config.toml
norm = "layernorm"
beta2 = 0.99
grad_clip = 1.0
schedule = "cos"
Each number is 128 + 24 x the weight over its row's rms, rounded and kept within 0 to 255. Layers, rows and columns count from 0. The size above them is the row's rms in percent of the matrix's.

# layer 3 MLP down (transposed), 1792x448, rms 0.0676, rows 1762-1791, columns 224-335
size [ 85  96  99 100 112  86  89  91 100  98  95  91 105 100 103  88  98 116 112  98 100 101 100 105 103 103  88  92  89 109]
[[120 129 168 145 140 160 117 143 125 119 116 131 122 188 157 156 149  74 112 119 151 176 133 125 139 137 162 104 154 137 115 140 130 156 132 147  86  69 140  79 156 102 145  74 132 101 125  81 178  98 158  90  87 100 142 139 158 106 163 141 110  85 109 124  90 133 167 135 118 173 134 136 143 130  95 106 118 171 117 140 143 123 114 153 138 130 106 145 175 137 124 130  98 123 142 173 131 127 107 108 119 131 128 137  88 155 153 125 145 136 128 149]
 [157 104 142 135 117 113 165 106 120 133 131 150 185 166 119 112 107 143 157 124 133 166  85 155 133 131 111  95 112 107 168  94 139 123 139 113 116  75 142 154 157  90 123 116 116 156 136 111 130 137 125 125 101 137 146 137 122 218 127 120 156 125 110 133 157 166 143  87 135 140 120 143 135 104 138 125 156 120 139 132 160 171 147  85 155 116 112  97 128 154 159 151 143 115  67 128 138 123 124 132 131 109 116 114 180 123 106 103 105 138 221  91]
 [116 124 134 168 136  94 112 116  84 104 105 114 137 109 155 141 170 178 136 142 126 137 177 176  69 111 100 140 105 116  99 118 115 123 121 138 111 147  87 121 149 120 112 140 101 108  88 125 153  97 154 155 158 124 145 139 116 111  72 129 112 124 127 124 126 118 118 112 155 173 131 130 149 137  79 136 151 177  87 100 120 108 142 170 116 116 122  91 156 177 163 146  56 124 109 108 124 141  92 139 136  98 108 119 102 143 151 133 133 163 143 116]
 [167 146 150 129 147  97 105 102 171 132 153  83 125 112 113 116 141 104 101 101 119 157 160 165 117 166 176 136 125 150 141 159 134 134  93 127 115 158 118 135  73 157 133 125 182 164 170 144 189  80 113 127 145 101 176 117 181 129 146  36 155 173 154 112 132 144 133 127 121 150 110 125 149 121 125 124 108 108 153 100 119 106 127 135 121  83 139 117 114 138 111 120 163 108 154 147 109  84 166 103 165 128 188 119 114  78 107 115 162 107 100  84]
 [ 85 112 107 115 141 152 112  93  92 109 155 134 122 174  89 138 135 106 191  97 124 133 139 138 140 163 130 150 100 132 105 131 152 142 138 135 102  97 152  98 148 114 133 124 157 114 118 134 133 114  81 154 166 168 116  65 133 198 113 140 115 145 149 127 153 149  63 139 107 138 102 153 123 155 119 190 133 124 125 113 127 115 117 175 109 143 129 105 128 110  81 143 137 137 139 108 139 134 122 117 143 149 142 113 114 116 112 135 140 149  89 147]
 [116 133 105 144 111 122 106 138 157 126 124 130 120 141 140  92 155 151  93 133 103 124  94 139 136  75 154 179 110 164 138  97 174 140 131 128  79 161 122 102 133 127 181 107 151 164 134 128 137 146 122 132 117 172 150 129 149 101 128 162  67  85 123 114 125 152 140 119 112 140  61 101 107 145  95 193 116 114 127 149 114  62 135 118 139 143 129 120 145  94  83 177  98 147 137 126 122 173 119 112  90 111 148 127 105 127 115 152 135 106 158 135]
 [125 109  74  80 131 170 123 123 122  94  84 143 152 103 162 117 145 127 125  94 122 132 121 134 116 132 124 121 140 159 155 125  86 111 106 129 101 132 157 123 127  81 144 166 158 108 113 124 140 145 102 167 124 144 134  87 151 134 137 150 146 127 116 136 185 112 143 106 124 129 121 130 150 152 142 124 124 112 146 140 139 116 126 111 157 107 168  79 159 123 147 109 139 149 118  97 143 113 114  65 155 149 123 176  89 117 115 105 127 137 114 126]
 [155 121  91 159 128 191 133 100 126 162 122 149 156 118 146 129 157  96 186 139 122 161 102 155  99 136 141 147 153 105 102  85 102 104 135 123 117 138 149  86 122 117 100 170 125 122 123 119 157 185 178 144 105 127 134 118 131 130  89 178 118 131 112 131 123 131 134 151 115 152  97 147 128 106  90 131 130  97 128 163 128  99 139 143 151 144 128 150 132 154 112 135 155 150 113 138 121 122 124 170 122 112 106 175 105 151 132 154 101 113 133 141]
 [ 92  98 125 136 137 175  71 153 147 123 152 135 135 148 132 125 111 131 151 102 128 135 182  99 121 151 127 192 113 102 112 101 125 105 153 103 177 149 155 149 106 117 152  97 110 127  79 152 101 101 135 110 146  92 120 130 148 126 157 174 129 118 141 137 118  94 122 104 102 123 101 138 121 120 166 124 121 115  98 106 129 137 111 115 117 122  98 141 104 144 122 124 139 130 116 142 116 117 161 174 118 142 129 105 149 129  63 126 154 125 107 142]
 [139 119 103 127 148  84 176 124 139 170 121  61 126 138  92 141 124 166 130  86 105 143 110 176 116  86  84 133 111 117 140 111  87 102 131  84  96  93 127 142 158 150 137 132 119  71 117  93 126 120 126 142 183 160 168 146  78 106 118 177 140 122 158 116 117 114 113 142 116 132 116 143 157 114 154 142 153 127 108 149 116 131 142  97 106 154 130 159 105  91 131 133 146  98 129  87 155 132 133 171  97 136 126 145 118 109 153 141  95 113 116 130]
 [137 118 113 115 112 133 122 138 130 115 145 158  99 150 103 111 154 106 115 145 123 115  81 118 123  95 132 150 139 100 142 108 122 116 167 162 134 137 171  95 120 145 179 109 165  89 106 106 119 129 131 110 132 141 101 113 142 145 173  75  98 120 121 112 150  84 103 159 126 158 119 140 184  93 120 140  61 122 139 135 129 180 135  80 124 131  93  97 131 132 101 147 113  70 112 119 128 191 188 119 137 174 165 148 138 117 154 113 153 100 162 141]
 [128 119 121 125 141  76  93 145 149 103 125 151 111  69  93 166 119 163 146 148 101 136 145  99 114 116 108 148 157 128 127 156 196 117 164 124 136 114 121 132 144 155 171 109 169 138 148 107 133 133 131 156 162 130 144  98 146 105 113 104 152 108 134  91 105 116 137 149 117 135 102 118  87  91 120 151 150 135 137 124 124 119  97 161 123 152 109 161 126  78 114 130 132 147 146 128 133 138 158 149 102 130 144 114 101 146  83 150 133 128 182 100]
 [126 114 144  96 111 139 146 129 113 168 146 136 125 111 133 115 125 154 167  58 133  82 105 140 126 157 129 128 109  97 119 125 128 111 158 137 110 184 116 127 162 133 104 122 118 158 110 170 126  95 128 167 139 140 136 135 103 126  96 190 108 117 135 179 129 146 154 125 101 135 132 164 118 150 143  76 179  79 112  83  94 145 131 137 165 105 125 116 115 163 139 119 122 123 108 170 128  94 133 113 176 146 119 106 140 107 134 119 106 166 146 117]
 [131 134  90  78 156 184  93 113 127  80 137  99  92 130 132 162  99 111 127 136 147 137 125 122 114 140 102 139 119 136 146 141  73 113 120  85 139 117 178 140 149 156 109 178 135  95 119 105 125 172 170 127 138 114 125 129 129 132 139 133  97 128 158 140 159 145 147 117 105 132 171 148 103 158 139 117 127 157 118 112 121 116 107 119 100 144 136 118 171 145 127 144 127 137 129 155 103 122 105 140 137  72 126 159 162 195 141 131 120 135 134 165]
 [150 123 153 169 140  93 146 115 117 130 132 140 169 152 138 159  78 108 137 145 112 151 117 128 117 118 107 125  84 149 172 116 135 128 117 134 154 139  94 106 103 117 137 140 111  97 148 137 109  95 102 125 113  91 142 159 166 134 120  98 108 107 155  94 110 113 130 158 107 147 101 119 113 139 152 162 127 100  99 118 117 118 146 149 121 148 131 107 155 123 147 162 137  97 125 131 132 140 126 126  94 135 134 120 159  84  86 145 161 132 126 125]
 [151 126 130 153 153  80 108 145 122 128 140 147  87 121 144 151 134 105 138  97 112 146 162 148  94 101 199 115 111 117  87 136 113 125 132 147 136  96 165 146 125 107 116 107 101 155 109 156 130 125 130 182 162 163 190 120 153 137 192 145 141 162 172 134 137 125 161 120  90 144 117 122 125 108 166 139 134 170 115 120  78 113 143 161 130 142 138 102 135 119  68 146 131 172 150 116 176 104 117 149 121  89 134 164 140 133 106 112 173 145 148 133]
 [103 135 110  88 164 144 144 135 123 160 135 177  95 111 120 165 104 196 177  91 123 133 145 137 137 113 113  82 102 132 163 141 124 122 132 134 167 130 107 130 129 147 126 133  92 134 138 121 123 111 121 130 135 117  86 157 127 171 128 139 128 130 140 134 134 116  93 129 109 142 119 123 142 137 132 121  68 158 114 129 185 139 114  78 105 141 109 156 148 149 132 188 135 124 108 141 106 129 129 129  97 145 132 148 143 113 158 134 183 107 144 192]
 [112 106 136 105 131 153 148 171 158 138 108 123 107 108  85 103 109 119 109 134 119 156 124 198 117 101 116 138 169 144 139  91 100 139 137 113 136 119  97 146 157  87 143 128 128 116 164 104 151 143 104 131 113 135 130 122 130 156 121 148 144  86 105 162 135 121 113 123 142 108 135  86 122 106  97 178 172 159 140 149 119 100 122 123 160 147 122 114 128 140 149  97 144 148 125  68 143 113  96 108  81 110 158 152 134 129 165 140 115 105 100 105]
 [131 175 175 132 127 138 111 155 113 130 112 125 138 107 119 127 102 170 115 117  67 144 126 130 111 122 123 115  57 139 131 131 147 135 101  89 131  99 165 135 137 123 128 137 137 166 119 100  96 155 108 138 152 144 114 158 156 151 111 184 131 123 123 165 154 159 112 118 155 142 117 149 125 115 119 145 105 113 127 167 108 132 113 104  99 141 130 103 127 121 107 130 163 124 138  92 143 137 117 130 124 117 124 161 153 137 126 154 144 136 106 130]
 [165 151 122 120 128  99 155 139 159 123 130 127 141 117 145 165 124 180 156 136  89 102 135 137 158 171 128 156 100 124 112 133 160 146 128 100 145 169 130 105 118  80 133 166  96 171 138 128 173 131 138 125 149 150 129 160 108 139 147 152 160 175 117 125 159 166 126 127 136 123 147 119 177 117 110 122 128 130 121 117 127  95 123 116 113  93 140 123 136 150 158 140 136 171 181  97 142 187 130 135 125  83 138 144 134 141 105 137 111 119 135 136]
 [151 134 152 132 133 150 140 136 165 129 101 121 123 119 133 131 157 111  97 148 156 133 116 152 127 103 108 114 134 115 143 130 110 138 160 150 115 105  91 131 200 144  74 140 130 143 164 142 152 107 136 104 162 171 138  96 126 151  88 158 156 143  91 137 113 121 153 126 127 135 141 165 136 132 169 115 117 141 162 129 117 137 144 169 148 124 150 145 111 101 137 140 127 130 123 132 106 155  96 132 119 139  82 145 119 131 133 177 124 125 131 113]
 [183 155 106  94 130 195 127 166  85  86 120 146 109 130 138 122 125  99 134 147 130 152 134 115 148 137 150  90 136 123 140 152  86  91  95 131 133 147 101 137 166 156 132 109 118 131 114 113 113 136 122 137 171  98 127 152 106 120 135 137  87 112 129 138 132 138 119 134 118 154 132 118 177 139 143  89 135 103 119 132 152  85  94 132 114 141 118 154 111 147 106 101 116 106 159  70 100 145 168 146 109 133 141  91 155 127 144  81 133 106 113 138]
 [120 183 125  66 146  99  66 114 131 111 136  85 105 140 157 133 119 121 117 140  93 158 143 109 140 146 132 134 152 119 107  91 114 127 151 127 132 113 131 130 136 150 119 132 158 108 139  97 165 122  48 152 126  69 133 149 135 115 166 120 108 101 129 118 138  82 130 152 156 168 143 157 115 157 111 111 110 149 127 135 150 125 105 111 186 130 116 153 119 110 163 159 125 129 139 146 119 131 116 104  81 106 135 139 113 121 167 125 138 136 123 119]
 [142 128 129 141 155 126 101 140 109 146 148 100 130 104 112 128 128 127 127 126 124 153 162 121 114 150 154 120 112 131 112 119 159 147 134 141 133 145 134 109 114 135 128 115 158 128 120 124 132 116 115 100  93 117 126 142 123 104 142 130 166 164 174 108 152 120 130 129 112 131 126 145  97 125 112 151 124 136 156 146 131 118 152 117 130 138 134 142 127 109 109 168 130 138 184 138 147  78  70 172 123 162 190 109 126 122 141 157 125  81 140 104]
 [126 139 138 152 102 144 134 169  97 124 147 115 126 104 130 107 113  89 141 112 155 139 167 182 107 145 138 123 151 146 125 140 106 130 123 168 121 109 152 102  76 156 113 118 159 157 139 132  92 112 135 135 128 166 128  92 120 123 185 156 114  73 125 125 126 140 123 133 149 123 119 170 116 148 143 103 163 104 105 117 126 110 154 187 124  71 157 147 120 123 124 104 143 159  80 157 135  97 160 153 131 101 121 117 126  97  82 112  96 126 109 126]
 [122  86 112 105 181 129 135 114 104  93  77 161 123 128 113 152 107 122 125 115 130 152 126 148 123 156 113 152  97 113 157 127 123 141  99 132 139 109  89 114 149 107 146 141  91 128 131 145 143 124 114 132 148 103 100 138 138 132 141 133 133 137 164 113 104 125 167 170 109 150 137 122 131 139 118 124 155  93 135 160 167 159 142 162 140 142 153 118 144  89 133 136 136 110 104 123  88 163 155 135 126 173 173 122 142 113 141 108 162 192 117 101]
 [139  99 114 169 114 133 113 125 125 109 125 120 102 112 150 125 103 163 138 186 118 138 126 100 140 115 132 142 143  92 117 131 127 151 113 155 154 116 190 163 132 148 130 106 138 152 159 116 146 109 137 136 129 140 154 138 118 102 129 143  89 134 113 107 136 165 125 107  80 139 131 130  95 122 164 116  95 125 150 122 136 190 100 134 148 156 115 141 131 158  86 130 103 113 156  91 120 140 103 121 141  85  95 179 130 145 109 152 164 155 169 154]
 [105 122 121  86 106 139 161 113 138 122 136 146 104 139 121 141 156  85 122 124  83 154 136 158 115 157 135 131 161 128 156 156 140 114 117 131 151 135 149  74 129 128 123  82 113 129 100 113 116 129 120 135 164  74 115 124 146 148 108 130 147  75 160 142 127  74 148 124 134 125 143 158 143 106 152 178 138 131 151 119 133 140 148 160 153 130  96 139 131  71 124 126 153  94 163 107 145 176 148 104 126 127  78 114 158 113 109  97  90 120 133 140]
 [126 161  94 107 121 170 141 103 102  79  99 146 176 124 178 141  94 131 139 128 137 117 125  76 124 127 137 175 130 134 132 107  90 135 101 101 133  97 173 115 141 114 152 118 128 137 147 130 128 105 126 133  91 154 134 111 119  92 117 100 100 123 147 103 148 144 172 123 132 120 142  85 124 110  87 119 100 140 128 150 165 105 176 138 159 131 113 165 116 170 151 126 149 120  96 133 119 150  66 116 150 146 151 119 147 117 120 145 103 150 144 117]
 [101 134 136  76 111 126 157 100  83 143 105 146  94 119 119 100 118 139 143 104 126 136 109 138 161 134 202 121 160 137 129 139 135 132  94 105 128 161 159  87 127 133 138 135 132 102 119 159 108 129 129 126 172 146 164 125 125 128 123 123 126  95 119 124 119 154 147 143 187 128 126 126 154 113 109 109 121 126 178  99  87 118 133 126 127 135 137 172 105 175 140  84  82 144  93 168 138  96  88 140 124 120 134 134 135 125  84 146 118 173 119  91]]
# layer 3 MLP up, 1792x448, rms 0.108, rows 1763-1791, columns 224-335
size [ 98  88  98 101  85  87  90 100  89  92  90  95 100 100  90  97 107 108 101 109 101 100  97  98  99  87  92  96 100]
[[110  87  57 134 106  96 128 122 143 156 106 156 120  89 168 126 148 131 141 135 152 107 119 119 109 130 100  99 100  72 109 127 146 150 144 146 128 160  97 113 117 124 139 168  98 168 127  99 107 197 149 125 130 104 113 153 162 141 117 127 129 143 137 118 115  91 136  79 147  89  90 159 174 115 148 138 130 134 127 113 147 121 124 113 124 154 151 153 125 114 114 120 111 130 145  84 106 119 152 155 151 156 182 115 159 162 136 104 129 140 146 190]
 [105 135 143 135 121 179 152 142 150 143 123 110 122 153 160 133 143 124  85 105 113 136 127 117 117 164 115 173 151 134  94 147 139 146 128 131 122 115 117 142 143 178 149 151 159 113 122 134 116 117 133 112 132 113 134 104 142 162 130 144 134 156 123  82 129 136 101 142 102  95  96  80 128 148 132 137 152 115 137 142 110 129  89 142 166 128 131 108 145  72 131 127 188 120 138 111 116 136 204 132 103 138 105 139 123 117 145 172 104 112 115 102]
 [125 119 170 100 103 115 126 107 182 143 148  79 125 124 153 143 109 115  93 152 133  98 164 129 207 142 112 129 106 148 159 121 146 162 146 136 122 146 105 151 101 156 114 128 128 139 101 147  77 123 147 113 105 158 123 146 137 166 166 123 153  89 118 167  79 137 133 118 167 142 176 148 163 128  95 121 162 133 168 135 151 111  90  98 145 123  94 166 131 122  85 120  98 141 106 124 114 113 145 133 118  91 148  78 159 102 138 123 148 162 103 132]
 [149  96 149 148 115  98 155 159 124 122 152 114 144 147 148 120 134 120 119 127 119 122 183 144 142 116 106 115 128 126 157 182 102 161 119 112 139 141  99 116 129 171 169 129 143 139 137 118 131 128 166 181 114  86 115 139 158 101 101  95 111 181 152 148 126 131 142 143  74 116 115 111 123 160 137 133 176 126 128 118 105 129 122 153  79 103 124 128 109 132 140 109 107 109 101 147 131 172 129 137 110 119 120 151 109 120 131 129 103 151 123 160]
 [142 157 150  74  84 131 117 134 143 142 118 142 148 107 115 153  90 117 156 111 144 130 100 134 109 162 137 124 114 125 151 134 154 117 175 132 140 154 136 140 140  82  82 107  95 110  72 155 127 137 109  91 114 159 152 143 111 141  98 122 152 162 118  98 116  96 148 105 172 150 124 138  95 141  84 134 102 138 169  62  58 177 145 105 116 138 138 129  78 126 177 105 143 165  98 110 159 114 184  82 146 139 124 135 155 139 155 110 158 138 110 105]
 [180 190 108 147 100 132 150 115  84 126 129 127 166  89 185 134  96 161 155 128  84 125 126 145 145  38 142 138 137 117 185 151 121 105 104 141  77 135 108 179  91 106 123 103 142 110 174 153 114 120 161 126 158 167 139 138  72 137 140 126 156 140 130 159 168 144 143 173 134 156 113 181 132 140  80  98 149 159 138 129 129 102 118 146 105 120 135 113  88 140 137 134 104 138 114 140  91 108 107 111 109 146  86 130 102 129 105 136 109 137  81 113]
 [117 110 114 124 114 102 130 148 147 160 147 124 118 146 176 133 117 146 117 110 150 104 146 127 146 137 132 116 127 120 139 143  99 127 147 125 131 137 143 118 137 149  98 184 101 105  72 113 122  80 131 126 158 131 168 135 136 108 140 140 124 109 104 136 135 132 150  78  97 134 127 162  83 134 103 104 144 124 112 112 142 115 133 154  93  83 119 164 146 149 149 143  96 141 118 138 161 105 138 135 119 120 118 160  97 100 117 160 184 149 104 142]
 [152 135 135 117 128 124 128 138  96 115 158 159  83 113 161 143 145 147  95 151 130 125 108 127 110 130 153 123 170 146 117  55 117 146 123 111 133 115 109 107 109 125  97 164 104  91 128 124 128 139 155 150 127 102 139 148 102 132 131 142 133 147 136 153 109 130 144 121 174 155 103 122 137 126 113 123  97 127 137 161 102  74 125  81 119 143 127 106 113 141 161 159 111 120 131  94 125 154 121 126 175 117 163 116 129 135 156  76 127 167 131 138]
 [131 131 158 118 123 146 112 141 140 122 127 121 111 114  94 151 150 107 140 112 166 109 130 132 131 162 113  83 119 148 121 123  85 129 137  93 121 111 132 113  92  81 108 108 138 139 155 113 156 142 101 120  85 117 100 137 108 141 133 126 128 168 147 111 171 149 170 138 117 135 129 116 106 128 116 172 156  99  58 117 143 150 132  99 146 109 127 100 131 139 163 156 129 114 165 115 111 120 150 141  90 130  93 101 115 122 122 174 123 124 102 172]
 [145 161 121 117 167 145 120 130 147 150 118 107 180 157 119 116 112  97 140  95 133 121 103 129 126 113 124 170 121 140 146 145 170 107 111 116 138 113 131 134 108 110 123  93 110 171 160 112 122 135 133 136 145 124 153 160 166 143 164 121 126 121 169 158 125 125 144 136 149 123 129 126 103 101 164 124 112 132 176  99 136  59 160 108  98 124 111 136  90 131 149  64 105 142 150 117  36 140  89 120 127 169 150 152 173 129 123 124 128 121 157 143]
 [135  96 145 132 129 115  82 122 102 144 137 143 109 106 127  96 166 127 143 149 104 150 137 140 118  92 116 108  86 100 130  79 128 105 129 147 135 105 172 143 147 112 123 137 101 130 133 157 101 138 133 154 125 150 137 101 164 153 151 134 105 125 129 107  80 107 120 153 154 104 118 129 138 115 130 144  92 140 129 127 141 172 153 115 130 162 134 103 156 127 114 106 156 160  95 117 140 168 123 159 127 132 125 129 179 130 134 149 138 105 141 104]
 [170 147 104 123 182 148 118 140 140  86  93 127 137 145 141 160 127 128 129 155 164 138 128 153 108 130 143 111 136 140 127 149 101 126 137 142 137  82 135 124 121 169 152 131 172 112 159 126 105 113  80 113 140 114 100 118 151 124 148  90 103 154 125 111 126 129 110 126 166 101 154 124 108 123 118 130  88 155 116 142 149 112 130 110 113 115 125 118 140 100 112 114 147 139 115  99  99 112 166 125  76 122 150 153 153 123 153 123 181  84 153 146]
 [136 107 128 190 123 140 168 147 131 140 121 140 133 118 128 113 169 153 109 111 133 103 117 171 184 125 186 131 105 134 136 144 127 153 139 113 159 137 125 108 172 157 159 101 127  77 111 136 125 155 124 167 166 129 108 126 160 126 135 128 152  90 150 116 178 154 125  91 167 123 125 157 140 146 118 172 140 137 175 150 129 148 105 109 127 105 135 136 133 145 157 130 167  93 138 117 174 148 123  88 140 120 164 134  75 136 138 123 141 140 143 150]
 [130 115 135 160 125 117 128 163 103  79 136 159 121 160 105 135  68 122 129 147 121 133 129 107 148 104  78 179 135 148  92 139 139 143 129 160 187 150 101 153 122 139  89 133  84  87 148 147 136 110 143 127 160 108 119 122 101 142 111 136 125 148  94  93 134 168 157 153 115 121 160 113 124 146 149 131 148 105 102 114 127 114 122 152 147  99 127 164 139 160 110 126  80 130 165 146 135 142 113  84 127 134 128 136 153 126 153  63 164 114 137 121]
 [165 162  95 106 139 142  98 133 154 139 104 137 145 142 131 117 145 149 118 110 137  73 154 112 169 129 192 107 160 125 119 141 107 105 129  96 166 132 110 126  90 170 127  86 127 157  93 121 119 112 138 146 140 117 136 111 128 119 107 119 110  99 118 112 106 114  73 124 157 100 165 136 104 120 150  96 141 103 131 161 100 170 120  97 131 130 162 160 116 102 157  88 160 131 125 156 118 146 138 158 156 177 138  83 129 109 126 115 165 113 153 172]
 [ 91 117 147 155 107 110 134 171  90 151 133 162 142 129 159 136 130 142 131 127 124  72 130 132 102 140 141 133 123 105 138 144  85 157 119  83 119 116 115 130  91 156 112 108 124  93 153 145 154 109  98  99 110 160 130 108 153 121 135 124 146 129  83 146 139 100 111  98  65 108 107 111 115  83  55 138 144 140 114  96 155 111 179 126 130 154  98  88 131 114 150 119 183 128 124 163 125 120 158 122 165 140 169 141 149 135 144 161 137 137 133 110]
 [153 130 135 162 154 189 146 151 121 134 144 117 116 161 151 158 171 127 119 150 126 146 170 147 123 140 166 115 167  84 124  92 118 129 118 106  97  96 143 139 113 129 134 134 127 124 143 122 132 109 115 124 165 104  99  99 113 117 157 120 120 120 105 142 152 113 122  73 153 133 131 149 139 119 145 158 102 139  77 105 110  91 106 121 167 136 101 121 153 112 110  90 144 172 116 139  85 125 131 103 160 103 151 181  87 187 170 136 119 142  82 108]
 [128  85 134 103 105  90  68 137 129  77  97 133  65 133  98 131 152  78  87 115 137 139  94 100 145 122 109 110 115 172 126 118 137 169 185 126 109 164 120 130 159  79 112 121 154  98 137 137 124 171 100 117 153 145 112 173  90 138 108 163 120 144 130  99 168 114 100 131 134 104 141  91 130 128 107 149 140 130 129 139 176 146 146 125  94  95 122 142 126 126 171 128 152 145 172 111 144 151 155 141 142 135  84  75 171  85 155 127 153 119 150 157]
 [191 127 171 126 138  71 140 175 140 158 147 125 180 139 131 112 120 139 134 110 156 137 114 164 112 193 125 124 112 146 123 122 122 146 128 131 166 127 125  94 147 140 124 151  97 125 143  85 123 154 147  92 148 129 157 156 112 115 131 111 122 162  92 142 133 117 132 134 135 134 152 166 140 130 132 134 130 132 123 135 128 165 126 116 117  96 145 124  96 149 174 129 124 148 151 126 128 207 136 126 142 121  98 164 146 113 159 117 127 121 123 118]
 [130 168 119 134 132 128 115 130 161 102 136  92 165  99 117 174  97  83 157 148 143 111 119 154 119 117 143 141 165 105 132 153 167 109 140 129  99 155 172 123 137 102 114 100 103 105 111 110 126 135 184 102  92  80 118 120 104 120 131  96 105 116  98 105 101 131 119 141 181 124 137 167  92 113 144 115 156 115 142 131 134 144 111 112 136  95 104 124 135 164 125 117 130 126 152 100 132 138 148 107 109 137 153 177 123 134  99  95 128 156 155 152]
 [168  88 119 154 131 128 149 126 132  98  87 135 144  85  88 128 122 105 118 153  94 127 142 145 151 146 127 118 113 121 120 108 137 107 112 119 119 152 115 119 116 104 115 122 113  81 128 115 102 140 100 101 112 130 106 164  94 145 126 126 132 137 118 121 108 122 115 138 128  95 151 132 148 126  96 127 126 122 154 163 125 128 139 172 135 102 151 123 148 150 110 128 141 134 105 169 122 109 159 112 112 108 111 198 125 169 133 107 128 125 120 101]
 [155  86 119 112 170 112 119  92 153 138 192 154 146 141 164 126  97 108 108 129 184 136 147 115 121 104 135 134  85 152 150 103 138 106 130 113  96 129 102  70 118 126  95 120 101 127 108  81 133  59  96 143 163 109  83 154 144 138 158  72 151 119  99  92 149 102  95 147 138 145 126 104 166 130  93 138 101 116 152 152 121 114 141  87 162 149 114 140 122 128 100 134  96 117 158 118 132 117 124  62 114 128  86 120 126 149 160 127 122 121 139 128]
 [113  98 122 161 130 101 153 162 120 119 180 108 171 143 131 122 137 166 150 145 122 150 132 132 114 121 155 146 140 108 103 137 117  88 110 101 107 110 151 100 131 109 115  73  87 133 120  63 111 126 105 115 153 138 112 138  99 136 123 122 143 159 136  95 103 103 158  97  95 145 141 140 155 159 111 137 110 133 108 136 131 145 144 110 126 119 119 145 117 140 123 146 140  98  99 132 112  84 104 125 142  93 116 175 123 115 125 138 122 159 168 148]
 [143 125 178 106 112  83 114 118 167 141 145  89 120  80 117 147 132 156 137 206 112 146 131 140 102  79 157 130 119 122 101  89 142 110 126 156 168 127 127 126 103 129 126  74 149 141 122 129 134 118 110  98 138 143 130 109 139 150 102 133 136 113  93 117 138 139 113 123 141 144 123 141 124 121 132 147 175 116 159 154 101  94 146 161 135 117 123 134 144 136 132 110 113 113 111 114 149 151 108 115 147  80 161  98  81 114 150 151 106 134 136 145]
 [160 148 156 116 136 102 121 184 144 160 167 152 142 130 151 124 118 147 101 145 102 125 132 144 101 136 138 125 148 102 114 120 146 159 122 158 122  85 148 123 147 157 139 140 121 141 117  91  76  89 153 114 101 157 163 143 135 133 103  98  84 103 104 127 117  97 107 135  98 132 117 168 141 120 130 128 142 103 153 165 117 129 189  92 152 144 147 130 145 134 137 143 118  93 117 121  99 131  85 119 149 108 115 128 131 119 135 146 140 161 148 128]
 [107 107 149 104 146 132 150 118 124 134 135 133 151 134 153 171 139 132 155  97 112  88 146  78 109 135  95 220  77 127 186 111 144 101 101 125 100 138  87 113 135 167  95 139 117 115 116 109 112 159 140 103 174 124 153 156 156 126 131 132 138  98 169 120 134 109 151 154 167 151 124 146 143 116 145  91 107 152 142 121 140 111 153 103 113 143 111 184 109 110 151  80 130 139 131 128 137 172 182 133 139 173 125 128 145 100 106 160 103 124 105 104]
 [151  95 156 117 141 149  81 151 109 129 169 135 132  78 120 125 125 143 167  89 120 148 159 117 135 175  71 113 131 119 123 103 124 135  91 139 135 141 140 126 115 129 110 138 129 128 141 114 124 137 131 110 113 131  61 135 161 118 141 159 122 161  89 107 124 141 134 112 127 122  78 134 122 120 137 136 127 130 147 100 123 103 103 108  91 105 112 123 137 123 109 145 134 128 129 147 123 142  96 128 114 102 124 136 119 119 116 108 150 147 144 121]
 [119  61 150 138 170 100 150 151 172 145 148 115 117 105 146  86 115 116 107 105 130 135 111 185 147 155 146 125 164 120 119 160 127 117 144 125 159 146 131 100 105 114 121  98 141 116 123 123 135 142 105  96 181 147 120 115 162 158 104 123 141 108 156 134 114 155 140 129 111 138 143 135 182 146 133 147 119  85 106  99 131 137 144 153  73 101 131 103 147 140 115  93 160 112 143 111 101 129 112 176 140  81 169 136 166 110 139 128 112 129 134 153]
 [135 155 151 123  95 120 159 126 151 128 129 136 143  91 125 137 139 129 115 133 149 120 127 158 120 150 130 127 144 116  85 139 133 145  96 121 116 108 136 132 110 119 117 170 120 179  73 145 142  96 128 121 114 130 136 149 110 124 115  98 124 106 133 145 135 137 118 190 118 123 113 129 171 129 130  90 139 166 139 185 139 153  86  33  96 109 111 157 143 111 130 164  61 114 114  98 143 161 142  92  90 129 124 160 122 155 162 139  97 139 133  99]]